config = dict(
    hidden_size=640,
    head_dim=64,
    norm_eps=1e-06,
    positions='learned',
    attn_scale=0.125,
    bias='none',
    tie_word_embeddings=True,
    init='uniform',
    warmup_steps=200,
    max_steps=8643,
)
Each number is 500 + 50 x the weight over its row's rms, rounded and kept within 0 to 999. Layers, rows and columns count from 0. Numbers have three digits each. The size before them is the row's rms in percent of the matrix's.

# down: layer 3 MLP down (transposed), 2560x640, rms 0.0477, rows 1265-1311, columns 64-127
# up: layer 3 MLP up, 2560x640, rms 0.0945, rows 1266-1311, columns 64-127
down1265 095:569500485519467502408465489483474513536507436529564438499423485546555417439398461467545485601478484468511517613495428499600511496648508511459532422496454458469465505515648578493474391414551539
up1266 091:465484503454454497563481466513437462554459473509552355553525518410467469518519601521481440514510515470491499457451459492582512532521463548485511474486454475464425459574563530460496519431498568
down1266 092:493437571390518457520528453490555448421512477486610446494458559500430453513381527537532475431570566500454539488562558614484462505537558463472568419434484520511458515545540599470522581501475531
up1267 099:510539546485463481616553410531440525503398410439492489561558500496561425476531483506440471480488520504514464373563527402524536553464533503447410543524417476455594471448466393496508504473450498
down1267 104:491531468462579592602495489490497599556576511394480534597538495376450498449575527500549501500496448504517540526474523516589496426484499548578447388452468448532476464475514422513490479546538477
up1268 085:477499412535555517523476530565544532499540487445521490493475512498521561479398558511454425540408624532462570523558489540577517497495428464475521496420503487565569515499432547433448526477577496
down1268 093:548516430511528457557520452570457468476427483458519614424517471454481426632490569504523449543519566481535483459575505478490449523507458451486417453537484552467530428408529496490565474530489496
up1269 101:527473487558431449429488517474477505500602393387451536587500523525486485523586465493505542494486462469494436575442552437467439442530554494609578474506511537477583441512471496493509489535422543
down1269 099:456579457581416444567516492459465452461544430533520529490460470526473475581532512479473400491470489460536406468448466444494575412510531480430560578533534511457441532486507492481561513480493450
up1270 110:481556560503534563497493452468446540535502549617595528513445509570485544563439435506548550488497362512487495500503469474544499437460433502443596510525507519482536561452572381528594514584586473
down1270 110:519501531460596516543488473404417457458510411507423434467535489537458525509367467471593446464522495501562564524479488495501594542505498457532481550458528475463470466560473536568473436471453619
up1271 096:455543398475462546433571508484612494459328477450448474481414466550514595425542414538533542501460470563503581487616465463523507422493417493473406528536505522558441443575501427446593515458478609
down1271 092:571524462363499373525526537428510461570484552468428498437522511466537498532511575507445520609425470573492486523502426457499524507501484499445480416548576558515473548505436558563503494469494595
up1272 086:592536553484467552431467458452473481556508542474543560497599432455490457512479497529545549516519525466496491558525464473556464536526448442569483495510542522451415506450483520509472533484548450
down1272 089:450485423476517398522497484446469495454497571460531341461435437509440515520528510496571436569509497444546494547608567546460548530568470588438529490510514585559587588555508458503553556462434436
up1273 103:558541394500449396519537498539468492518504525549453484494497563561565424424529553449489465485540433492521503471486500457412583494547517522569458476577425470571510428504553557566493512497523507
down1273 099:559512538499556485506540499465653466504511655541589535469562486585494486563532462493635498570601455410554433457524568425480531450464469585539566422430531561541494495528482614529540535452468525
up1274 096:491492526481520569400581442453495507485487534557443536384453492534497476401505467525522448491496476535505547562444411466478507523564478463409459494584566532485447463541566486520462411506568483
down1274 098:562563532580472478485498399531506465548579570496527561499497553649511504573454470445451475572529479476389600424420470516455498567503453532554516523470458481514442475506476512486524465514466599
up1275 098:509578420495521516509484501509561502493442430513391471589494592406514517534426452520446524512443536606502471479434496475419441544563513484530444455466534502430470547439438531557458469437506508
down1275 102:549482565504533478518497434504557547433548555570619413583498503562585520550445425556470568467523485385546468499506487480554509521479517565483459527520513464460535486467471486490495490504503490
up1276 143:592602501553548473482520485488524516454547490497474475539494480492464538505568503474500572450538520399502467505490497467562511486514494459507437515505546537457473488494546509434479443543429527
down1276 148:490508592537559578514554524496568500445390497494546529558462491460446516500575472470428494518411508480456533508495524480457545467474546430476463607475358474581608518443399520510444525491482475
up1277 093:536453469468494478511521499479435506453496411492452511468457486423491451479540509535587537577511485447450511492425478399627503541465563484611606484457538496392516521525443497649573541485396532
down1277 103:487475513534491567554440503399584513526466518568496548426432410449548523571504487534453560510519579546546456550548520422418490413514493458480566502381447451468527489514511459502482489480521452
up1278 100:561602405476468488487430492375546424491485477527518509494411447415487446414553468484477448500505514434427426440413430454506458483488450442550499544495527584492430438547452453473431471577490521
down1278 105:440502592506537469497516536523510473411553516515553480549585578469453514464503464492429448566518493479443507515560612525545478448461541538450488495504539532578564530434542534461478503490472427
up1279 092:530454480455500484549535433506506528466523469495503452490584532533562588491565460437482505463490469443496638448479478551446553489532495525438504480520552525464505462505572527503500485447508467
down1279 094:491518503520461531576519418595546443453540481474515498505560508464485539414516477482425483604510491470522474441421479538423527538518519535465416596564542548533518454578502555437505535519392471
up1280 094:530394525466484580465544439561508463407527411578447499537426553412498483500550539622528402481440476529516535462464565515559464453542473489515520465427460459467492486533510560499523490557509464
down1280 093:471553581576531480513518507591556480632569518515479539600385568469580514551433536404467527435426426509526509521479490446585520542522480480531503497456560457441498528514438473463584423369496447
up1281 092:479508474496424495509602572525522473548464553530449517482512538637440540466555552456526504510510561504505422439515561483458422466439475489520493494558441443523558406473459543493434502491484489
down1281 097:444537528526456463469498561584475567508516500523540484485485622479572471518499516506521499518537509453477448521479543541504503391504504540585574551517447485500495400510453539451530479552543494
up1282 105:439482476514544490411407537447530504383443478485480542506521558472442479458575425450504545497449490483494551519533554523573463490559582506546583549576550325483523524554512523541513579557567456
down1282 098:460474456550495505443556479518477482497480522495582565586546528465512478408438431523462518494572504547500472548562513488491422499467529466497489497482514466544521483561501506450475417416453606
up1283 095:481501436570510503422572527463408499466415441572520451497449514524509436412467481549477507426481497624608508543548520351609492470493591430463489414516551537496451507468604445542552406437474380
down1283 102:450503449453501457525409590617448457557496512469504486469430548508497473520521551446457471459606541443464520522518568559446503553387450508479521488562471529519596523470451489494592476500505459
up1284 124:548448492531563500474573454567475617414487487439595561464571547485506461397492539421424500452472429565616531591415402548460494544480513539448532497499589516544513523398462565468546500562557554
down1284 122:508510483474481567549536529598584551505501421469488458620538351608481599445468491520455528510453532428561429428551511490431563585471476562434525503593536408498509512491495542516516382454497451
up1285 089:494488478536477440492640494500613478471546476515584534488516533525505626529453375508535519423518476561541536451511408484488520443452594573641480427562475517541564575523452544557469597532484454
down1285 088:548592505442579417458469596502462539371448577454495475507611512512465483568570572446555556492503556466426515553521514464615510472443491524542554521518509431538511455506524514439506484510517502
up1286 098:584471501442512550534542545506492457469518513555427490576552557525550482510535567500462541447531471426464495493390499499549423534546518460499412481453466615470545527475493541442497482448509464
down1286 098:394578533562523517403458474512499456480469438434498495525520517438510560433570426453543486476489479512481571458488412532507455479410561492552503556511526483533482471505430468634469548465469525
up1287 091:433543424454429477430548511447449439584503575377565496577453597564431497524403492485478521523441463599480543473497576462378499480525479534486431514470493437518553528549470551462508573441527512
down1287 099:475464446495518519576510544508595498478515491540502565514483516511526523506550444526441518500445499454471470552514569452603521449419530492482543531525568468485536449484462515368504481413582523
up1288 109:456484424495553558493417490412489497443479475537523502625540423533455520485473544501465601443471533556529528529493474483512593496481525469560476520474463459475494505545475437461477451436576450
down1288 103:467475523562493505529481533541540500502490516515567544437443523576542511476443573460427510523489498478429446540440511500527586483492501569487544538492476472455492535418383505445394505402419583
up1289 092:487507493476532560505533453496475463517565490475542476597657574416542557502627510459479500448583480446534594474592513435477496544521479486498464515537596487449544485511450526592569436613498492
down1289 090:469423566449437511530531512471534408509504471605564629538461438532510527514577473546477486571519470493535518501465474521505458512503556461508520572473443485572502492485560552499455522520477506
up1290 091:499440518577509492489455454532466520501437506449575548525492485476504422578509430544438432484464524454454492407513615473516442492611589514528442555528565428568479528471543476524496431494511426
down1290 085:464539540404426498563569415359568404537611515431557407481575500500480533511471459527472497456506457521568518478445482602440503507469462447487505484454554507528533501460509497431459505467424406
up1291 098:467482496516427484510458497499509499437556461596555580463477505549492478534523518517418486545486470468469456454416461424486480570545435485519516387550469552461457577564443497536493450480560445
down1291 102:483548415524443576462490545462518488471459540510478568515511485488537435471537416468500480427585472454423587569494573544557546475562498455488478531485606457481593455488535484532537398536508525
up1292 096:353463526523516437483423498527571523494538475417576475522448568613515490552461476542488378512449526533538495545521430459569548614484474525494580520449513537524482448416469479465529559530529529
down1292 103:471460457386517472512539474524513445493477503603492476428460473502554477464496595417524541448567521603507523471446525533471542543489536532572621450520590566554443432470551571475483569484568445
up1293 107:557562467423497421516549487538481440546515470565525517401539494550462454537482531304547542471566572459498481554508551516571455482470441444490460477532544485506604513546518478427540565496499469
down1293 110:478539489527497457507462494510519512530454479462495508450454508468509511569440600449443485512456531592531549541564468466526522403473506487426406388566492457541488489448534455436471459523517520
up1294 098:495498551518453534430481502514511582522353485469339505386590449451512606520552506501466504400507436523483527651444502452477524434574487502462445582560488489602412449583537451481573514507568533
down1294 095:477483575392469561564541534535484499527636510501451514524447548532454509569464532404480506560536489519478530441529528528494392505448522437457507497425431489439500484520466413513495491600447541
up1295 095:481514561529511490555507415500482542527525551609410541532485536448509403555539456477433376463565517474500459540410557527484473436512551526499523464559499499487516588445477505486424462444464477
down1295 091:625492494514517489417518566491504509515564481484572534487495472443534560524416475486568509541464563488482650500511520578466501476445516491475446568512540481508525575521448419411446532467506403
up1296 096:476463483511516497524506450457571456502447441561552489564555539463508552555613488427514421468444430481449546494506495471415520401511394487528447403638569526467475519630448460478530483451496491
down1296 100:571504478478501512432526436476535527503497593459416601359513487442528562442465409517552524474505437444561555462551547510543562572469516554576402472445552355532465459437488511502507489459411469
up1297 109:452417479465512447533572446565426459516600482371505558531582544564526491462411464429456572584430478514489501430568406509471461578512482546495645449592480478535542513456477557497500495533499437
down1297 106:470553561505503520371538486464485456461420590529410522528462444428482429500537501495533543556443499561538547535462525562552468512460446474518564506444470549622542427474447468483487480504506556
up1298 102:537383500463433509510491530471539551486442496484529529510532494588450477488445566487515550529532489457438547542549549467512557387508495510486547538399515497478474566484466489469553561456457597
down1298 101:479527544462547508439483507461525527473497499639487551507427570524536584463543485537511526537497573570528430490496532455502524485502556565487405473447546447460511482467428534469453474462487499
up1299 090:479515456461477486499448464339539559547519566529481477528457599449473510504591507453508564432568438583548534426509521483488488535478541552488552489546515535489485412510563420448609443508470576
down1299 094:586503546386472534518457547571480537563483481480475547434452473547486431466530482509456436592486511495404436526479542449537475497452595468532484569484443528537512472511506508412482468454527562
up1300 090:498505555381555418378495428470475450573471531591507538461490494523493526534526535447488505533507399496593511508543572540494641547495477420559588357532479535576440428585500503467507544554525553
down1300 089:546483564579467515482555411579490476479500426545558519547508427529579498506478511440499466523502424553551516480421455540430483606623494412562421552497493516483476510462511490508522445452498530
up1301 091:491531461625483459487477422547537549591507533534556524386544496534499479560492403523561466505491470505533475548466511573449508473513417499419439463463415537488535515453416353565588540411523581
down1301 086:517470479467509489462524457483550498446450531438533446454472498503574447612492618461459479521473513510588530428489511417530533408533469558479492454522486548578543474428455492444515500479612490
up1302 096:481438417422491413514532527476533424476492530534432560459453481611524488570460361500436482443529587568571438537549426511525435552586502515544440409471496506479363615532555462464524506414452523
down1302 094:510533466486495479487527582430562605487521448491474503521448470477439538561524500532498534445484466511473454509494437541587486480559494437473469473468468537494442499471529466392475435542546491
up1303 099:491531530530556522464505483488497454451468473488516478527479515394529541536431362475462481531506508478508519457584542470469495390565514596412487565435544544644574481539458500535437494491527458
down1303 094:469487488613451470495529495578491388486453573439498529544476471531522510462487461531472447442397524586520484559485466462518463534379374564449466500550532562424440498493541456508490468511565478
up1304 105:477554489476463521540494493435503554484497516439491606602421502383530572508525574497482491493559644549495536556440472504555497516508562499482491543530481573473477484471498456461487564433507462
down1304 117:528536419422540426546588523489502425529532444499491464449468477461479493560455543392409501480467570511632488549530540495542412483450561487474420457474548497542491579471533485535518481556479525
up1305 105:482489496453540416481550574489502398498437567568507578381556480518578479547507499500459491428477448436515494492477481517483436486482585539535505504468506558541545458411386485486538537520493511
down1305 101:459405497526521534477421476437488543544361551484502453537515509545470576510520457518485552588492513473500525555520472521437526476522460441522528480572506477481480548486518563436445546547476538
up1306 095:517544562542539562522494500498622484491426500497536561540503424533494465505571418495584549514535403510447446515516511349545509541496438462499498496474493501440501450465441599575540454512650511
down1306 094:501502445553540487514419492475496478639546543442415559415532522499529529556446478612562474533497484491462474456544438493518529541450488544573589472433470413470448447510430465463494470432513507
up1307 102:543448488555520414586507543578520506504491536437467510574456458514490578446437468493478467493540580461606391486439532446465452432508468473475542522497461457522588463474486575618520529526549495
down1307 107:560433540529581589510505523533507541520532501408530517474469602510556492508451524467543466447576555472537584526403501555498483466525556491460535569417447427537594442551430451466538497485540464
up1308 097:480620542522517483552508474554445578544519540403482453515479530415476460508485461433581570520522547460488558445529553536395632494567509525439578493535489554519478469439513573549548515494578477
down1308 099:527489527539506485456492574517438497515517415473514584558490383519545425442456411478543435514506486516546607547513456516513478453420496502529436574510532493485487532548517559513478481495481507
up1309 100:573489562478522533437560498362477514521604506581433495458465481589476436488545488399571488532503509566507490562470423547566474484470520470556543516503572438508427502439527500474440449448482444
down1309 110:618405448579499484564547592577442482539453394482555494484428515427474508543508408524467473489431513511512493502412505440520520460517490531445444466512480554573520437532506492540452526460541533
up1310 102:490498567549461421514521418539527475492409525567544465471473564492490472516516575545557497410505457475573552530615431527445598573475531566567473477458535527352529521573550497568545565433549518
down1310 098:439481411567531486530475492458498490501460556494413484531492479458538451479534486544548538477418518513524513543490517482410467463498473585620455365485479583524502529547498481479512490505543545
up1311 092:463561520508443511500604582621475522472487518452525436522549536572513477598505490562525536468441502492609522442479470528520530505581476561468499463489430563445486501488434512458555557516589550
down1311 090:541516503488458512529456515464452482590460489514459524562474504529561482478489500429472500528461457543513460530514529486541456567533491545461492492549493428431501481585531546484486426475511550